python train.py --num_hidden_layers=11 --hidden_size=128 --num_attention_heads=4 --num_key_value_heads=4 --head_dim=64 --intermediate_size=768 --vocab_size=4096 --hidden_act="tanh_gelu" --norm="layernorm" --norm_place="pre" --norm_eps=1e-05 --positions="learned" --qk_norm=false --attn_scale=0.125 --bias="all" --tie_word_embeddings=true --parallel_block=false --init="normal" --init_std_qkv=0.0314 --init_std_o=0.00474 --init_std_up=0.0314 --init_std_down=0.00274 --optimizer="ademamix" --learning_rate=0.000733 --lr_mult_qkv=0.7 --beta1=0.9 --lr_head=0.00654 --max_grad_norm=0.5 --warmup_steps=287 --schedule="cos" --final_lr_fraction=0.03 --batch_tokens=16384 --max_seq_len=1024 --doc_mask=true --train_tokens=216100000 --max_steps=13190 --dataset="wikipedia_en"
Each number is 128 + 24 x the weight over its row's rms, rounded and kept within 0 to 255. Layers, rows and columns count from 0. Numbers have three digits each. The size before them is the row's rms in percent of the matrix's.

# layer 6 attention query, 256x128, rms 0.0989, rows 0-21, columns 0-63
083:164132151132168126132113089130159127130131123083117137144128127086117100141119185160116155116087093136150156112101104147135124097086119108136124137109161142108129127133127172110105110093148154
080:151098114118121118120142162122094117125151127173142133080127124140172092051142103129126131130118109143134093147170102114140151162102176126124127113112124108148144120113130127150164145122107139
069:138162088160148144094125131137094079068135143144142107081128142151115159147145157142095132134157149140125137152139117095044130128164116125125095126081118126150122109117127131128104152142112118
079:152128200135094125102109120084148154143119138157148158146144135118100121146128132087147137168137145168109167178110144080093118148148149114106106125153114156128145099107077139096098118126130122
071:142143078137123117159136160093119090116148164161084106097154159116124134129089120135117152106082137135101131119158155118104116142140126110162113123122133105129118156112121108107119143140111084
075:136133132119133194118145136192132105142105113156119129118123113133136098111130140134127114128096126147140084085146091152110093112134109133113087122131135144094128092122162125154137157139129145
075:181156114119052147117116139094086115161109122161113127153171138109121104099129141103121145120100163137145168149124120062143143148144122100102114114106150149145168102098105124119119138122113171
078:144134145111074104100157124109181200128158107174128109141161154104150113125133116100135123137136144096131144113143138133115096135079155130144154128124158122170092098117191117137182122100146135
094:160102121170119135151096117114124119158139100120111134167116106099146114126164134103123137129058130116162120150129092147164131094087132087132119113133148122094129131133170129152110152102125171
081:098145111129117139108114148167112104157097182162121124099122111147148137128121113138174128124113149124130142105119127120096119190105106155131026132184128122138133103118126135145094111130098134
083:092130160150131110118111101122142112116112113152144116170121119123126110130150121111125121079140115113137150180099150178144131086108130118141155126081107144110126149129159116120115121095136142
079:118140091097142123162133152119103128056153108118129111120125145131140103158163145116125105154154114131124136089163137136117127159099137147166136152123138104147118134118119086098089133144141097
065:131145091148079113130152125138123129147144166128155145083181101136128111160157134111123127102103134138109162117136123115125121139127103176129128127168126133142130139118107112093146132123084116
071:049126108132117126135141130114169092125139131127119100140112120158131109154143159136177173137167103137156170109125138151140134117121109059159155113156133122139125154125173100120100124120147101
071:119169087124121125112156126103143146109136139115124150090175128121119125174106111159112102154155155147100145101124141101157109176150100119153126176170126116158074127127148146156112137153141108
073:092118104130165169096113103127151106174069114088123170170136160118106151144148147139161092113114160125165120150131147169136140090144112116114141145061149153147099115149118151157164137124126134
071:087152118107122116142142139149117147096109121160121108138104124094130158151159141147151124096162121096144127085114144152132132104085090135132129147108126129143140122150146110134180097152176149
069:143137116090086123168134121128120123098152158181074116142129145158123134139112148171117105138148104139167131116115149086177131146092124142147111109184109088142140155161159112121103132118131140
081:114133142099075167135156162097112119132117144142139124111177132144129087142140118134102124128146150151132120160163188091131142143126133128129132106148124145137130094092135118130118116139110158
069:077132126147123105121163169149100134127118106149130139150169121130164100123148135095152120139148118131156106113161159154128135136162168081098157126151128157101098102141147121151091144141145128
076:183090107110137090139136115149126143123109132162130073106153134109135090093099112113132151111123136092122189131127082117114124159125155134139107110132151141133117129111080120128107146111113148
072:114132156144096136161131159179090091120112123175161152157136152134118127140140136148093119140166164164111105119158174075112131067147135139112161116128110120118144120110108107126116109163100138
# layer 6 attention key, 256x128, rms 0.0846, rows 0-20, columns 0-63
079:132136126111130118133121102143156114196143107105164129120098116134019139133108126126104153144126091075125135108132112163137121158142142118135129159128154096122146144145116150106081144076133111
089:197097151124103136135146126094099116116117140120124129095160136119144109094146159114120103141112134107152109140152115120141072141113134137156131111097123165119114127089133105148149120062127124
077:124126103156124128149126136114074084055137148148084114086109147132185108129156154131148115167125138165101144140127113110104136113130112105122105099104098170138126129123167142135157117182115102
092:142145140112119158085122105120153178102136119155164137181135121157158105143128102126123164161090130192110152156095139104113122125171132117106129131134111137132106111133126153097076118143136116
077:121157112130155148165129121079095077090158148172080099070143141111164144152136125118109110158111136142100113157158147110134104109112146099143122137155110123115137136089145122123168118174108116
087:137124115135133154094095147187136128194128093119113115121121138134188119122131134124130126107095120119128096114105080197099088117127127139119113153130165189151149073154139094110137125084121144
088:168112146118113174142142105134140105136138088189140161180109119155105104148146137125140144121117127128120099140161131096164091104142142127130122138093124161130140103095131138144128132064122154
077:154138143108115121121155130160168148146127095120152124096109092145091152160133121118123159104131095073132121115145142183111117114122134128117128172129131115124099104147123131116125105060133145
090:142113157142118148148138098131155102165131138119144134151101145138031133126132127111094160109122117044145123125113103154156127106129154121136114139138130078118129143120154130114081165111107132
084:138134134113130125118155142137094085138130147146063128122117131133230125102122164109123122114075151184128111136110096085118083136127136116101116112142123142127136103123107154142151089168124146
084:116125153145124118145108085123167128123104087147163120164117136140012114136118149142104151125145115087127145127144189134143151093123129107145130147111092089152106137121168101098122140112120102
084:132133094123123106159121136117110111059151138137099110093147131103198140103151166112103111133144111177128164136138120125128125156084105126130148115097124176122134121128137126126163113157137096
076:166121135137082143140161102097138106134144136155127114083110124104221124157165131151091116118118108109093129126086128104115110145129110132125129116104115144126162115081121153123106104125097096
082:097110131149155093135143094078121118110158115125096121166096135138180144140143123179147117096202125139117150103124148170120141102084115088125161120160154126137110146143105083101160105173132114
082:141142110128124112089155134109129131113149126131144136107122152123160138176113125118114166136155147154125130146119193118121170142118126146185103158135130137117154099125117137144100095136149125
080:101129127113130105098106121122142147222109123137143162135122104143088121168132126154156119120136114091141114106128133174134076117150123123118128138104134107128116118142111145125138134123134120
083:132122137112136085128109139144111132116123132125120130093152080120146135129127142135110084083161112112150156111154160135139159084053109121134120170110128116131089085164133141163185120101159157
083:142127157118108130146125112126167133139142153128092134115090116135099136112133115125124161089097126080166120096140129128192177146092127116166146119172130089150090169141063141125118135067146141
083:163131107113118157117141151113138121133125124149104121146150144146249100125138135115156133118128133184134113134109147120073100103134163143103152103128135182139138105111142107111131095120123152
081:147108139140155128146125147102155145161115096130127155188147158159163133138145088088133134118124137102156099119124140153132100130107144105134159169126123165123112084154115128159125114060160157
083:145144135152105105142153126134115123129124109134137164078122143166103144095099121095116153133111101091132101120142135097115155164148114109145092149101103080130150159110102125136115175110113146